Weights of a small transformer language model.
Size: 10 layers, width 96, 2 heads of 64, MLP 384 GELU, vocabulary 6232, 2.45M parameters.
Each number is 50 + 10 x the weight over its row's rms, rounded and kept within 0 to 99. Layers, rows and columns count from 0. The size before them is the row's rms in percent of the matrix's.

# layer 6 attention query, 128x96, rms 0.134, rows 0-63, columns 0-47
069:57 49 66 39 52 49 60 58 45 48 42 50 54 56 43 41 46 50 41 43 71 47 51 61 47 57 26 50 48 45 39 50 73 66 66 45 55 50 33 64 38 62 54 47 59 62 47 47
072:66 41 52 62 50 38 48 18 53 59 48 48 30 61 40 44 41 42 53 39 48 50 64 50 59 48 77 49 56 61 50 55 29 49 57 40 69 56 59 45 22 39 62 38 49 46 42 46
076:55 49 54 54 47 77 46 49 54 51 51 63 72 37 46 53 46 64 65 39 49 54 47 41 49 49 61 65 57 50 38 57 45 47 53 64 45 33 59 62 62 50 32 43 50 44 60 68
097:56 51 68 60 40 63 54 48 50 45 44 68 69 40 31 42 59 58 59 52 59 58 61 46 56 51 58 60 67 59 69 52 50 30 55 46 45 36 43 58 57 36 39 39 60 52 42 43
083:45 51 66 59 36 57 50 33 44 61 51 51 42 54 44 51 47 48 63 47 40 51 69 62 61 61 46 48 39 52 65 50 55 42 49 37 49 62 48 49 45 41 31 38 56 68 33 53
114:48 49 25 50 55 41 60 65 55 49 45 38 51 48 52 59 39 59 29 57 48 35 43 42 46 44 43 45 34 57 35 40 57 69 37 51 65 55 44 52 47 48 64 55 39 55 47 45
124:29 44 47 45 58 54 56 51 35 46 68 44 47 51 60 40 62 69 27 55 65 34 58 47 55 55 64 46 72 53 57 50 50 48 44 41 70 42 36 54 42 58 39 44 60 48 54 40
106:39 50 46 63 54 59 54 56 50 48 30 52 31 66 49 38 35 57 44 46 35 51 45 54 39 25 48 38 34 52 55 41 46 50 46 50 50 42 47 33 68 70 55 52 42 35 64 41
059:52 43 30 38 54 47 48 53 40 47 57 45 51 46 54 59 36 43 44 50 69 49 39 56 55 41 51 40 41 49 33 54 43 79 34 63 50 64 62 50 41 48 56 67 51 37 47 55
086:40 49 53 46 53 43 45 46 40 62 55 42 32 54 51 51 36 36 36 34 58 36 45 59 46 65 48 43 42 47 67 55 44 65 58 48 60 48 48 46 50 43 56 51 58 46 47 53
090:55 45 42 58 37 68 47 50 54 40 41 47 66 57 46 45 62 64 56 49 51 57 68 36 61 46 56 67 53 58 50 43 44 26 64 56 50 28 49 67 53 43 50 49 50 45 46 46
083:45 55 49 58 50 25 50 61 35 52 52 46 21 51 50 49 58 43 45 62 58 38 51 63 47 44 36 42 37 46 50 47 68 59 39 47 63 63 55 54 38 50 65 45 52 62 52 48
098:42 74 59 58 50 34 51 61 40 56 55 41 26 53 45 48 54 47 51 53 65 48 45 77 44 41 39 28 43 45 44 55 61 60 34 53 55 68 60 39 28 62 63 37 48 54 65 40
132:57 31 52 32 47 63 68 52 64 69 43 36 60 44 58 60 46 54 39 57 45 31 53 30 41 53 58 58 40 57 44 35 38 62 58 50 52 52 58 59 53 54 43 57 46 58 42 47
099:56 41 46 36 46 27 47 45 64 45 49 54 33 52 52 62 69 54 64 63 40 48 52 30 40 36 53 46 52 40 56 39 55 39 46 54 52 54 60 45 64 56 49 69 61 43 66 58
103:44 60 42 57 44 50 32 56 55 57 46 51 25 46 50 58 54 49 41 65 66 58 37 58 46 57 38 46 49 54 64 42 56 38 61 19 63 43 32 57 37 55 48 67 63 38 70 59
112:40 53 69 50 64 34 51 44 63 45 48 52 26 53 47 50 59 53 59 46 48 40 45 45 37 37 51 34 53 53 45 52 57 36 65 40 38 51 50 47 44 50 46 41 50 43 51 55
122:53 56 60 56 55 60 78 49 51 54 36 34 57 49 41 46 65 49 56 50 52 50 36 51 30 51 49 47 39 47 49 39 58 64 66 33 49 55 52 50 31 49 53 45 69 73 38 43
115:49 47 45 54 45 51 48 52 47 49 35 45 63 40 44 58 59 48 50 45 42 53 67 50 48 57 46 58 34 42 57 54 51 46 42 19 47 28 37 61 53 39 65 56 45 48 61 63
136:61 59 49 60 70 44 27 50 56 48 55 58 38 48 54 53 53 41 57 57 54 35 33 47 34 62 47 47 61 53 65 51 46 54 44 45 50 57 43 47 44 39 41 45 38 46 39 50
131:52 58 41 53 44 50 69 44 54 54 64 60 46 44 54 48 57 41 61 33 49 39 58 39 41 50 52 49 63 53 42 56 45 52 65 51 54 39 59 55 53 50 38 40 57 52 56 47
117:44 56 41 42 47 51 61 57 49 66 48 46 50 47 41 36 38 44 42 53 48 44 48 74 62 60 32 51 35 58 61 43 50 47 61 56 39 61 58 22 70 63 49 47 53 42 51 47
125:60 53 50 48 58 46 50 52 63 32 51 61 60 54 55 72 42 45 63 29 47 51 40 56 41 53 61 45 65 60 58 41 58 39 52 50 39 39 40 40 48 53 44 36 51 37 46 43
123:35 61 50 55 57 57 31 49 71 48 45 45 45 56 63 40 33 36 44 51 38 53 36 43 39 34 57 58 58 61 45 62 46 69 62 54 44 63 57 54 54 44 40 52 43 69 69 52
128:56 61 38 44 55 64 46 35 42 65 56 72 67 61 38 55 45 45 49 51 54 46 36 61 35 61 55 51 46 49 60 56 63 33 45 49 42 58 50 53 42 49 60 51 52 45 52 45
118:29 59 44 47 52 41 47 43 52 58 64 54 47 39 38 57 51 45 62 64 51 34 58 45 46 56 66 42 74 52 64 34 63 35 51 61 45 59 40 61 38 51 59 42 58 65 46 40
126:74 60 47 49 57 55 55 33 41 44 38 56 51 51 67 58 48 44 47 63 39 45 52 29 40 43 45 65 42 40 67 50 48 45 56 55 48 45 54 44 39 60 49 60 47 35 33 46
111:40 43 57 55 44 57 58 57 38 57 52 38 44 55 40 53 48 48 62 17 57 45 49 66 52 69 57 49 50 52 52 56 49 53 46 49 57 31 47 52 59 60 34 44 65 49 42 45
112:59 45 61 38 41 61 63 50 48 56 51 45 59 63 48 69 67 62 39 47 47 44 69 52 39 58 44 44 39 47 30 67 56 59 44 56 55 55 39 36 49 42 32 62 51 31 32 51
122:50 50 42 47 43 49 41 51 61 56 52 50 61 73 53 57 48 61 47 41 63 42 52 48 71 43 69 56 38 48 47 56 40 55 52 58 67 31 72 35 43 51 49 54 34 60 63 44
121:43 66 39 48 51 65 59 40 57 44 52 69 37 57 47 46 49 48 50 57 54 73 54 41 36 31 50 31 76 32 56 35 42 50 43 67 63 47 53 53 43 62 63 47 46 47 58 47
109:33 58 38 49 54 47 50 36 47 48 32 40 44 46 70 63 63 59 50 51 73 51 39 77 47 67 63 57 42 60 51 46 51 56 63 35 56 34 61 36 34 44 51 58 63 45 46 53
124:58 49 36 45 59 38 51 50 47 47 60 54 49 45 52 39 48 55 60 42 74 50 48 45 50 44 56 65 50 49 49 56 59 45 42 54 59 57 63 43 51 60 35 55 52 51 49 53
107:61 55 44 49 62 63 55 51 61 46 56 53 69 59 43 68 39 41 40 44 47 37 47 56 73 74 39 44 51 28 48 47 36 41 46 56 72 35 59 47 41 51 64 43 58 52 44 60
109:53 53 50 34 40 64 63 59 45 50 46 68 60 62 46 56 44 45 70 41 37 49 45 46 39 53 53 60 51 52 69 37 61 37 27 39 46 48 67 42 47 50 42 35 57 43 52 33
108:47 44 61 59 56 42 34 46 56 48 49 46 58 43 52 63 54 34 42 57 56 55 43 46 57 64 48 39 63 46 46 42 61 48 49 40 38 40 55 21 28 27 36 43 54 44 68 38
117:52 52 48 46 62 35 35 46 59 55 56 49 39 43 48 42 55 35 50 66 30 23 69 53 34 45 34 74 50 54 51 51 59 44 51 54 60 61 39 40 46 47 50 61 50 54 50 51
112:52 55 46 68 29 46 43 46 43 43 49 51 46 52 54 59 35 50 45 36 59 43 51 27 59 49 55 61 52 51 49 44 55 50 70 49 48 50 43 32 45 72 45 56 54 30 58 55
110:52 47 33 50 73 52 52 48 42 73 53 51 46 47 53 26 46 61 36 36 45 49 43 45 53 63 43 52 57 48 43 66 57 42 63 58 36 61 54 57 43 24 57 40 45 36 52 56
119:45 38 52 48 55 57 53 30 43 53 39 38 63 60 54 47 45 38 55 44 55 48 50 50 40 46 55 41 48 51 62 50 36 34 62 28 40 47 58 70 44 56 42 43 50 58 56 38
135:46 49 28 54 70 68 54 50 60 31 48 55 45 35 65 60 51 34 45 46 39 61 44 39 52 63 49 59 58 46 34 55 34 47 51 57 56 55 52 46 56 68 45 56 64 45 54 56
130:63 42 66 51 45 55 40 48 47 61 47 60 54 51 44 36 59 44 53 51 44 63 35 43 46 64 50 74 38 43 35 58 61 49 51 51 42 31 51 46 53 38 59 53 54 62 44 47
120:47 42 58 48 33 49 31 51 50 55 56 76 31 43 56 27 32 53 50 60 68 41 53 60 63 51 48 51 35 46 42 46 66 40 50 55 55 34 68 50 49 51 59 48 38 58 45 49
127:56 62 56 48 41 50 33 53 46 63 64 45 65 54 45 63 37 48 50 50 58 29 48 54 51 50 52 49 69 34 34 59 41 60 56 65 58 63 40 50 59 66 45 46 67 38 56 45
128:58 37 54 57 64 52 45 54 58 55 36 49 49 45 28 64 60 49 68 57 50 64 46 61 52 45 67 53 54 58 54 56 54 67 35 75 37 37 43 40 57 55 50 55 53 41 42 41
125:51 55 52 40 60 34 62 42 55 41 56 44 60 39 53 47 53 49 39 45 48 65 61 55 65 56 59 61 68 58 65 31 64 65 62 48 34 40 38 39 35 45 45 47 39 62 51 46
120:47 43 47 61 56 35 45 54 45 52 46 43 58 25 41 44 54 58 56 39 58 45 25 42 53 44 67 53 67 56 53 56 50 46 54 49 45 49 47 53 56 52 40 46 70 60 58 69
117:51 38 43 44 45 59 43 44 56 60 42 56 42 26 51 51 44 35 51 54 49 45 60 55 61 42 43 54 52 41 60 45 49 42 44 50 76 37 37 57 42 55 43 46 57 65 37 47
121:67 57 35 56 45 52 44 52 36 64 47 22 50 55 54 38 60 43 66 51 46 45 38 47 46 57 40 50 57 33 58 43 54 40 47 50 39 63 37 33 45 55 42 37 63 39 51 58
112:58 48 54 47 63 69 35 47 63 56 70 51 43 69 52 45 53 39 47 49 46 51 41 51 60 35 45 43 39 37 53 40 33 61 45 61 58 42 43 40 60 59 25 44 58 70 35 44
108:46 66 67 42 49 57 69 45 31 34 37 45 59 42 71 46 52 44 53 53 47 46 55 46 33 50 32 51 56 45 33 55 65 45 46 48 51 59 54 40 41 48 62 47 61 39 30 39
113:56 56 26 65 76 41 60 73 58 37 51 60 59 55 63 35 43 57 52 71 64 42 52 39 56 57 61 39 48 63 39 64 43 51 51 47 50 48 46 41 53 54 58 44 27 52 55 43
125:53 68 42 54 47 66 63 47 48 66 62 52 41 45 65 51 62 40 43 51 56 37 45 64 27 42 49 37 57 49 47 47 56 68 47 57 57 42 55 46 64 42 48 45 65 56 52 41
121:70 69 42 37 58 40 59 44 63 55 38 51 44 57 63 62 38 69 64 63 53 48 36 52 52 47 46 35 56 49 46 45 60 41 43 60 53 51 39 74 59 57 53 45 48 66 45 51
119:39 52 40 75 42 43 53 45 43 48 56 49 38 34 47 50 53 59 52 40 48 50 67 47 47 49 47 63 55 57 55 66 47 67 66 33 43 43 19 67 68 46 41 53 43 44 50 54
107:62 52 68 61 59 32 40 36 46 33 76 56 61 48 49 52 51 43 69 39 74 43 54 48 46 56 63 44 61 53 46 47 49 53 35 50 35 37 35 56 34 48 55 41 51 53 51 42
099:53 55 30 50 35 63 45 51 57 52 32 41 49 67 59 57 57 60 61 45 32 40 43 52 49 43 59 49 53 48 57 40 43 28 54 49 48 49 53 45 34 49 51 38 50 29 59 61
120:53 52 60 53 54 43 56 55 67 42 38 49 39 41 44 59 34 47 46 59 76 42 33 40 49 73 39 27 50 52 56 47 51 54 65 47 39 59 60 55 59 58 44 61 46 48 45 53
114:52 72 54 41 34 55 54 61 41 35 50 43 68 47 70 28 55 42 43 55 54 49 41 45 33 38 56 53 65 57 74 45 55 42 34 44 55 47 41 51 45 53 66 52 35 54 52 33
113:56 40 45 65 36 56 49 32 42 47 53 49 48 28 54 61 52 33 49 51 50 48 53 71 65 50 66 54 32 60 55 47 42 61 48 34 27 44 49 51 54 55 29 63 38 47 67 55
130:48 34 47 72 64 48 58 51 50 57 44 56 65 36 34 41 49 73 47 52 45 44 55 40 39 49 50 45 46 55 46 39 47 53 33 47 49 57 47 55 43 42 37 42 40 38 65 54
117:30 45 35 49 42 49 60 78 43 48 59 59 52 31 55 49 48 56 55 44 42 60 49 54 73 58 53 40 45 56 56 49 46 54 40 44 43 52 70 48 60 48 53 64 31 68 49 58
126:60 43 47 55 71 46 63 60 53 44 59 41 67 76 45 40 56 52 30 34 33 46 65 29 58 49 47 43 48 55 27 59 44 41 59 63 50 49 49 39 56 48 54 43 39 57 47 41
125:51 38 49 48 35 43 42 26 38 58 62 50 45 56 40 50 54 45 45 53 68 56 69 39 63 44 44 71 39 46 47 42 68 52 48 58 46 56 61 46 41 55 55 60 57 54 57 38
# layer 6 attention key, 128x96, rms 0.141, rows 0-63, columns 0-47
053:46 54 58 36 37 51 61 42 57 64 57 48 45 47 72 39 44 54 61 45 40 46 64 45 53 60 42 54 42 51 28 59 46 58 42 65 51 45 59 31 54 29 48 46 49 51 53 64
068:42 60 40 65 44 47 64 41 62 61 54 69 59 38 54 42 42 50 36 48 51 50 64 44 49 45 40 41 54 46 42 47 43 60 46 45 64 47 55 49 70 46 39 35 42 46 41 66
093:60 52 48 41 58 22 66 53 50 49 49 54 66 53 60 43 56 64 56 69 38 41 44 47 38 33 43 44 42 36 62 49 48 68 38 51 44 54 40 74 51 49 49 60 44 38 55 52
076:36 50 56 51 43 31 44 62 44 40 57 53 55 20 60 55 37 32 45 53 55 47 61 52 48 42 42 75 70 50 53 49 45 44 40 53 38 56 65 38 59 60 41 71 57 37 52 59
100:76 37 48 53 50 59 42 38 33 50 32 44 57 44 37 47 58 42 49 38 49 50 52 49 46 74 61 60 47 51 48 64 58 36 63 37 39 44 61 34 41 43 66 63 52 64 56 39
129:34 58 57 48 45 49 43 52 56 39 54 39 45 60 42 55 56 50 52 52 33 49 61 57 50 60 61 37 45 45 49 48 62 57 48 68 40 41 57 64 53 61 42 49 44 55 54 61
126:34 52 52 48 59 46 34 54 58 46 62 42 73 45 57 33 53 64 46 24 57 56 36 58 44 58 47 33 57 49 47 46 49 46 48 68 57 48 57 67 37 55 40 56 54 47 49 64
112:69 51 36 34 54 56 58 55 38 49 53 52 44 49 56 36 36 48 17 56 38 46 37 76 60 38 70 56 60 46 53 54 52 41 40 41 49 57 40 56 71 72 40 51 43 54 49 41
057:68 52 30 67 50 58 43 38 40 57 50 43 53 39 32 43 74 56 64 43 67 64 54 38 53 65 39 41 43 62 57 37 62 59 42 54 53 32 42 57 47 55 55 59 55 52 50 59
071:65 39 41 65 37 67 47 50 43 51 57 41 45 63 29 53 43 33 32 48 60 59 49 58 67 54 58 60 48 66 38 46 50 35 43 43 33 45 51 43 46 46 61 26 60 68 43 60
092:37 63 66 64 50 38 55 37 53 45 51 75 44 48 48 58 33 48 46 50 42 56 49 58 42 36 45 50 65 49 47 43 39 60 48 55 37 54 57 49 54 51 26 48 38 43 50 52
115:57 40 40 32 62 79 45 54 47 57 52 31 49 47 45 52 55 45 56 42 59 51 37 47 57 73 62 54 49 56 40 59 57 46 49 39 66 35 52 43 43 59 63 46 57 68 56 46
110:50 37 48 30 65 73 55 60 56 56 50 35 44 62 39 53 67 61 59 44 55 50 48 42 47 52 53 57 46 59 56 48 53 50 47 44 56 28 35 50 43 59 60 47 58 53 53 38
123:45 49 62 62 62 48 50 47 52 56 54 56 54 39 70 48 34 57 51 47 34 60 54 36 54 30 31 43 42 50 51 46 29 58 56 49 73 68 56 68 42 39 34 44 67 47 49 48
108:47 56 50 77 54 42 54 53 53 35 49 51 49 50 54 52 54 37 60 53 55 58 48 39 55 58 57 59 33 41 39 34 50 24 44 57 41 57 53 56 54 49 36 66 54 41 57 52
108:48 49 50 59 48 40 40 53 49 46 55 57 40 52 56 55 66 64 40 73 46 58 55 61 32 43 44 36 43 59 54 34 69 33 36 52 50 56 42 54 60 45 59 56 62 42 43 57
118:37 49 69 49 50 31 62 59 35 39 63 44 29 32 56 45 34 52 51 47 56 40 46 38 58 44 66 52 56 47 50 45 52 32 54 46 50 52 56 49 48 46 52 46 63 53 50 42
117:58 33 78 50 57 47 72 52 46 56 55 34 50 54 58 39 54 59 47 51 43 46 36 36 47 52 51 57 48 40 60 35 51 60 43 50 53 52 51 40 28 58 51 35 59 48 44 47
113:46 36 54 48 41 50 47 55 66 56 57 43 39 62 62 58 55 69 62 46 38 57 62 52 59 58 46 60 30 49 65 37 42 49 53 33 39 49 39 57 54 38 58 31 49 42 45 54
133:42 55 49 48 59 63 49 62 45 51 61 57 12 49 58 51 42 63 62 70 55 55 41 38 38 58 43 42 50 48 43 69 60 55 48 58 56 59 36 34 40 48 54 39 36 61 70 36
133:35 54 57 35 32 32 65 59 63 56 75 60 55 54 54 55 38 26 52 44 55 62 50 48 35 51 51 57 64 42 39 36 28 42 50 51 47 35 56 51 49 45 52 52 66 58 57 58
121:51 42 35 35 61 43 53 29 41 63 47 33 53 62 43 42 43 37 54 49 48 44 49 69 51 56 46 63 51 62 56 53 44 50 60 51 40 32 64 51 64 67 44 59 61 31 47 44
127:66 48 54 59 46 39 58 37 68 45 51 36 57 34 48 63 30 68 67 47 41 42 57 62 43 42 65 28 62 60 53 42 62 41 51 46 54 51 57 57 48 61 54 63 43 45 49 40
123:43 71 60 47 54 55 44 50 55 30 53 39 54 38 53 44 39 37 35 61 56 48 49 36 45 33 57 56 72 44 49 59 54 64 44 36 43 50 60 45 49 48 47 69 45 69 59 49
123:61 44 41 44 74 65 59 43 40 55 44 59 52 53 51 59 48 47 48 52 56 51 43 55 41 48 48 40 58 59 60 56 39 40 42 57 32 48 48 40 57 44 61 54 63 61 61 46
117:43 48 59 49 74 73 40 24 61 37 57 45 54 41 56 49 58 48 39 52 44 53 50 44 53 56 46 41 55 54 48 26 49 44 57 62 45 28 48 49 46 53 55 46 52 61 62 44
129:73 53 36 46 44 44 61 43 41 45 49 51 44 49 65 50 50 59 46 57 44 60 43 27 40 48 61 63 40 37 53 50 51 37 54 67 39 39 45 47 40 52 48 64 43 40 56 55
118:51 46 57 29 45 73 44 51 41 43 70 52 59 47 33 46 47 62 48 32 42 45 39 82 66 51 34 40 60 38 48 61 67 44 59 48 74 56 47 54 36 60 34 45 65 47 44 53
116:48 52 49 61 48 65 58 67 58 49 39 48 44 55 61 57 62 40 45 20 55 38 49 28 48 47 49 46 45 49 51 72 46 46 58 65 74 50 49 43 55 47 46 51 70 41 39 51
122:52 70 43 41 48 62 39 31 51 44 49 41 39 48 47 46 53 53 43 38 62 48 53 48 71 42 60 38 45 68 53 62 35 52 36 58 52 47 58 54 46 49 46 62 57 60 44 44
125:44 46 45 52 42 56 56 48 67 45 49 61 63 57 56 44 54 42 33 59 57 49 33 49 52 50 53 27 58 34 45 41 69 53 43 51 58 40 44 57 62 50 54 51 49 58 51 58
109:49 59 52 44 44 56 38 41 37 51 39 55 50 47 53 53 79 71 46 59 41 50 47 43 67 54 61 54 35 71 38 40 44 51 41 59 44 56 48 32 36 51 61 52 66 55 39 59
126:50 57 48 61 57 41 59 49 47 59 41 51 44 48 44 58 32 36 64 28 61 61 56 47 55 61 47 56 36 58 31 59 38 50 34 70 49 54 43 52 39 49 38 67 55 42 46 54
106:54 46 45 24 52 50 52 63 53 41 65 35 48 54 40 54 63 55 64 61 45 56 55 44 66 58 39 36 68 45 59 60 59 47 50 53 47 42 72 45 47 52 64 44 58 41 46 40
115:58 41 46 40 45 75 58 53 62 45 65 49 60 70 49 49 31 33 68 45 60 52 45 48 41 60 52 33 56 42 46 57 43 57 51 52 33 43 52 58 47 55 50 61 54 39 55 43
111:40 49 52 51 35 44 44 40 63 40 61 56 43 50 45 55 62 53 58 80 53 47 54 40 43 43 52 45 55 78 31 44 55 55 47 47 44 50 53 33 35 53 56 36 43 32 46 49
129:67 36 44 53 49 55 51 48 64 54 36 56 44 55 49 52 46 36 41 49 35 53 63 45 23 56 37 65 65 63 51 43 42 49 44 60 46 54 38 49 41 52 45 82 47 66 50 44
114:59 62 38 52 54 46 45 48 58 59 55 59 53 40 35 56 49 57 25 56 44 51 60 44 47 34 71 60 52 47 48 55 52 35 56 49 37 37 64 42 41 60 45 57 81 34 44 37
118:39 37 45 34 68 37 37 49 51 65 60 53 50 33 34 35 33 45 43 52 48 63 49 41 41 57 32 55 57 52 44 64 51 46 68 56 46 33 49 54 45 32 64 50 47 53 59 67
125:31 52 55 32 54 41 55 30 51 47 56 41 56 65 60 46 48 53 47 63 65 43 46 47 46 48 72 43 44 55 50 40 41 48 54 41 53 51 48 69 48 39 44 43 42 53 67 81
130:42 45 26 64 51 48 54 51 68 48 63 45 63 33 43 67 56 51 60 47 41 47 31 43 45 54 56 58 63 46 35 58 53 54 42 39 48 58 58 48 44 65 50 63 37 55 47 56
133:57 45 50 66 41 49 61 40 51 45 59 49 56 56 53 28 38 46 53 51 46 67 37 40 42 67 42 55 47 44 51 58 66 40 62 41 35 48 67 42 50 45 58 44 51 44 50 63
114:61 72 39 48 36 34 42 51 43 58 40 60 61 58 43 39 45 54 43 62 57 57 44 59 55 61 43 46 50 61 45 58 52 53 57 51 44 56 55 56 61 26 61 60 48 49 39 35
133:40 79 53 50 68 53 33 50 47 76 49 52 65 44 37 52 51 47 50 42 59 44 57 40 41 58 44 52 51 58 54 54 59 34 58 57 59 45 50 49 71 62 42 46 52 50 44 50
122:58 48 58 39 59 59 54 39 57 49 50 48 40 40 43 59 54 53 52 44 42 63 42 56 71 48 47 64 30 39 43 56 56 52 49 57 40 57 48 41 53 68 46 45 44 37 53 44
132:51 50 49 48 42 30 46 32 66 48 57 44 69 55 42 48 49 58 56 49 52 59 47 26 68 53 34 60 55 55 51 27 59 70 54 53 43 29 47 56 37 47 57 43 47 55 52 44
119:52 51 55 44 59 51 45 42 34 44 61 54 52 19 39 57 52 44 50 55 42 59 52 46 48 60 56 50 55 60 32 45 44 30 48 47 54 53 63 44 49 56 36 39 46 57 45 67
123:69 58 44 37 37 48 41 49 56 49 45 55 51 47 65 50 67 47 45 49 40 67 55 48 51 42 45 50 46 59 40 36 48 39 60 54 79 61 39 64 55 52 46 48 42 56 36 56
125:50 28 41 60 57 56 44 47 40 61 50 50 44 42 44 39 51 48 62 47 40 48 55 58 36 47 47 60 60 32 46 42 86 17 52 35 57 56 43 49 45 69 52 56 59 39 52 43
113:38 55 40 60 55 41 56 45 46 52 51 30 45 56 71 45 52 36 66 46 48 58 46 43 54 25 50 42 72 44 46 54 65 51 33 49 56 60 47 63 62 60 32 59 50 61 47 52
101:66 29 56 48 42 59 57 66 50 41 44 56 58 46 39 43 73 49 50 39 47 27 39 38 45 56 67 51 65 48 44 60 53 52 65 53 45 51 51 33 35 53 48 60 48 54 36 45
109:54 58 40 63 60 39 62 52 72 42 37 50 44 36 59 32 42 49 36 49 54 41 53 65 63 62 43 24 65 55 38 58 43 67 45 53 46 55 53 40 42 58 57 58 35 39 62 27
123:47 51 58 55 51 40 61 48 50 49 56 43 36 44 69 44 63 44 59 30 46 49 28 66 34 56 57 49 61 55 38 38 45 42 40 45 40 43 57 50 71 58 43 59 62 61 51 44
126:69 55 56 46 76 35 47 51 40 44 33 47 43 44 58 28 58 41 55 49 41 69 61 44 61 50 52 42 50 59 50 32 58 48 58 54 50 36 52 55 57 51 62 59 50 51 63 50
127:38 47 53 51 48 36 54 40 76 48 51 60 50 37 55 62 42 65 27 33 38 41 46 70 46 60 38 45 52 35 64 47 60 53 56 39 44 40 30 65 60 46 49 50 60 61 53 62
111:51 45 64 60 31 41 44 48 50 64 56 51 46 44 62 59 35 55 75 43 47 56 52 61 37 62 48 53 63 61 44 38 49 48 38 61 47 45 66 55 33 63 42 40 44 59 49 43
102:46 48 46 39 52 67 43 62 56 62 51 49 38 48 58 43 51 45 50 43 54 54 72 41 51 43 71 49 48 49 42 52 46 34 58 37 36 50 48 53 52 43 68 42 60 35 54 47
125:47 54 50 53 62 32 63 44 45 32 53 41 29 56 56 60 43 53 54 76 54 39 34 58 46 71 46 40 45 62 51 67 52 58 55 61 59 42 83 41 45 47 47 45 58 24 50 54
114:70 42 61 56 35 59 53 65 48 45 53 44 54 68 65 30 53 52 64 44 58 59 42 71 22 52 64 53 51 41 59 43 40 39 41 57 48 56 63 47 39 56 48 54 36 55 55 43
109:44 54 41 48 26 49 47 35 48 64 50 54 43 50 61 75 56 55 56 43 49 55 42 62 46 37 59 73 47 71 45 46 37 65 42 29 37 45 41 62 61 60 47 47 55 58 51 48
135:45 48 42 38 54 44 57 59 59 44 50 52 44 42 46 49 37 53 37 54 47 51 50 44 57 52 50 51 44 48 47 43 50 43 47 41 56 55 50 64 48 45 52 36 44 25 63 46
116:49 59 50 68 30 64 50 44 41 34 60 32 56 49 43 57 54 58 55 48 49 49 53 66 78 56 35 44 36 60 50 58 38 63 36 50 45 45 49 55 55 49 52 50 45 38 53 38
129:41 50 36 43 63 42 68 46 60 55 53 39 51 58 42 27 41 48 39 57 46 41 60 47 46 46 59 48 58 56 54 51 33 49 59 53 59 53 41 43 50 58 58 33 24 51 58 46
120:58 50 29 52 63 49 48 28 55 53 46 62 46 57 31 49 74 55 45 51 54 40 34 45 48 54 52 67 46 43 45 50 34 52 57 47 26 47 53 45 42 40 39 59 66 60 51 39
# layer 6 attention value, 128x96, rms 0.137, rows 0-8, columns 0-47
115:54 67 51 47 51 58 45 56 40 72 36 47 58 53 40 50 52 61 64 46 44 51 61 55 48 35 52 53 51 53 46 47 66 37 47 35 66 40 50 46 33 47 43 50 26 33 40 56
120:41 37 36 60 39 55 63 51 61 64 55 62 43 45 51 40 45 53 35 41 58 41 65 27 42 37 44 39 57 47 49 59 42 47 54 70 49 43 60 43 68 63 33 50 47 55 56 47
095:48 26 42 53 54 54 62 50 47 50 37 38 37 60 39 57 68 56 70 59 69 47 41 66 26 47 51 63 38 71 58 42 43 52 45 45 55 48 50 50 50 41 39 49 58 69 44 48
109:53 36 49 55 44 57 37 43 49 39 62 49 47 67 51 45 41 39 26 31 40 44 53 48 51 52 67 73 38 29 35 69 50 31 51 45 46 71 56 46 43 45 42 53 49 43 59 54
109:52 51 53 49 65 34 42 41 43 43 52 49 41 55 38 46 53 47 64 60 69 36 54 53 45 38 50 75 63 53 58 44 59 36 47 68 46 54 55 49 59 44 59 42 67 42 49 47
110:44 54 39 46 46 47 46 52 46 48 46 51 48 22 42 44 47 52 62 61 65 46 38 59 61 45 51 53 57 48 31 73 57 52 61 47 24 45 48 51 37 36 50 68 57 44 55 61
105:44 49 59 44 56 67 60 59 43 67 57 63 40 48 47 57 40 77 42 57 60 52 53 56 48 54 50 63 47 40 27 37 52 46 44 55 59 43 65 66 65 49 54 53 30 53 32 61
091:54 54 47 67 43 60 56 54 32 68 60 71 61 60 40 58 49 35 52 50 48 49 47 36 63 34 26 50 48 34 58 55 45 42 63 55 57 45 45 46 48 38 57 60 53 68 48 42
104:32 52 67 58 72 53 51 45 54 32 40 68 46 57 64 48 65 28 47 53 41 40 55 37 68 53 64 54 60 26 50 52 65 46 41 53 38 69 55 61 48 50 59 59 45 46 48 60
# layer 6 attention output (transposed), 128x96, rms 0.32, rows 0-7, columns 0-47
108:31 50 69 50 42 25 63 43 74 37 54 48 41 40 60 43 49 48 39 42 55 40 45 60 47 54 58 47 51 67 49 48 56 59 43 48 47 53 55 55 62 44 51 48 61 64 54 41
118:62 54 47 61 54 40 66 55 50 41 53 46 59 53 58 61 58 60 48 60 41 61 49 67 45 54 62 55 31 45 39 45 63 54 53 39 47 53 36 44 43 41 62 51 45 72 52 62
096:36 70 42 45 43 54 43 46 45 53 49 45 42 56 53 52 41 67 62 43 44 36 54 37 50 67 67 62 45 51 26 64 42 44 79 51 37 45 42 54 53 54 51 56 40 63 63 45
102:42 70 57 50 49 49 60 47 47 50 51 40 55 58 56 58 32 34 58 66 61 56 47 50 67 70 54 47 55 42 73 37 44 62 61 41 53 39 37 40 54 55 55 59 57 56 50 51
111:32 68 49 52 36 49 62 60 47 54 51 70 68 39 29 38 47 55 48 51 51 50 46 45 44 57 49 37 40 63 26 48 38 60 39 45 53 31 40 55 48 34 38 54 40 56 43 50
105:48 45 75 57 54 62 48 54 45 41 44 51 53 56 63 40 43 41 58 56 58 45 54 45 45 43 52 45 53 68 48 44 36 59 60 43 69 56 45 63 55 62 47 44 38 68 44 39
104:48 49 49 44 55 64 62 51 52 30 51 29 51 37 36 52 71 42 57 67 61 50 46 49 47 39 64 46 57 62 31 45 55 33 41 60 39 61 51 32 46 62 36 45 49 65 60 35
098:45 58 63 54 57 50 38 54 73 52 50 65 66 49 43 41 57 41 33 46 51 46 54 66 57 60 65 44 51 45 45 51 65 50 39 24 62 52 26 49 46 67 43 44 49 41 58 59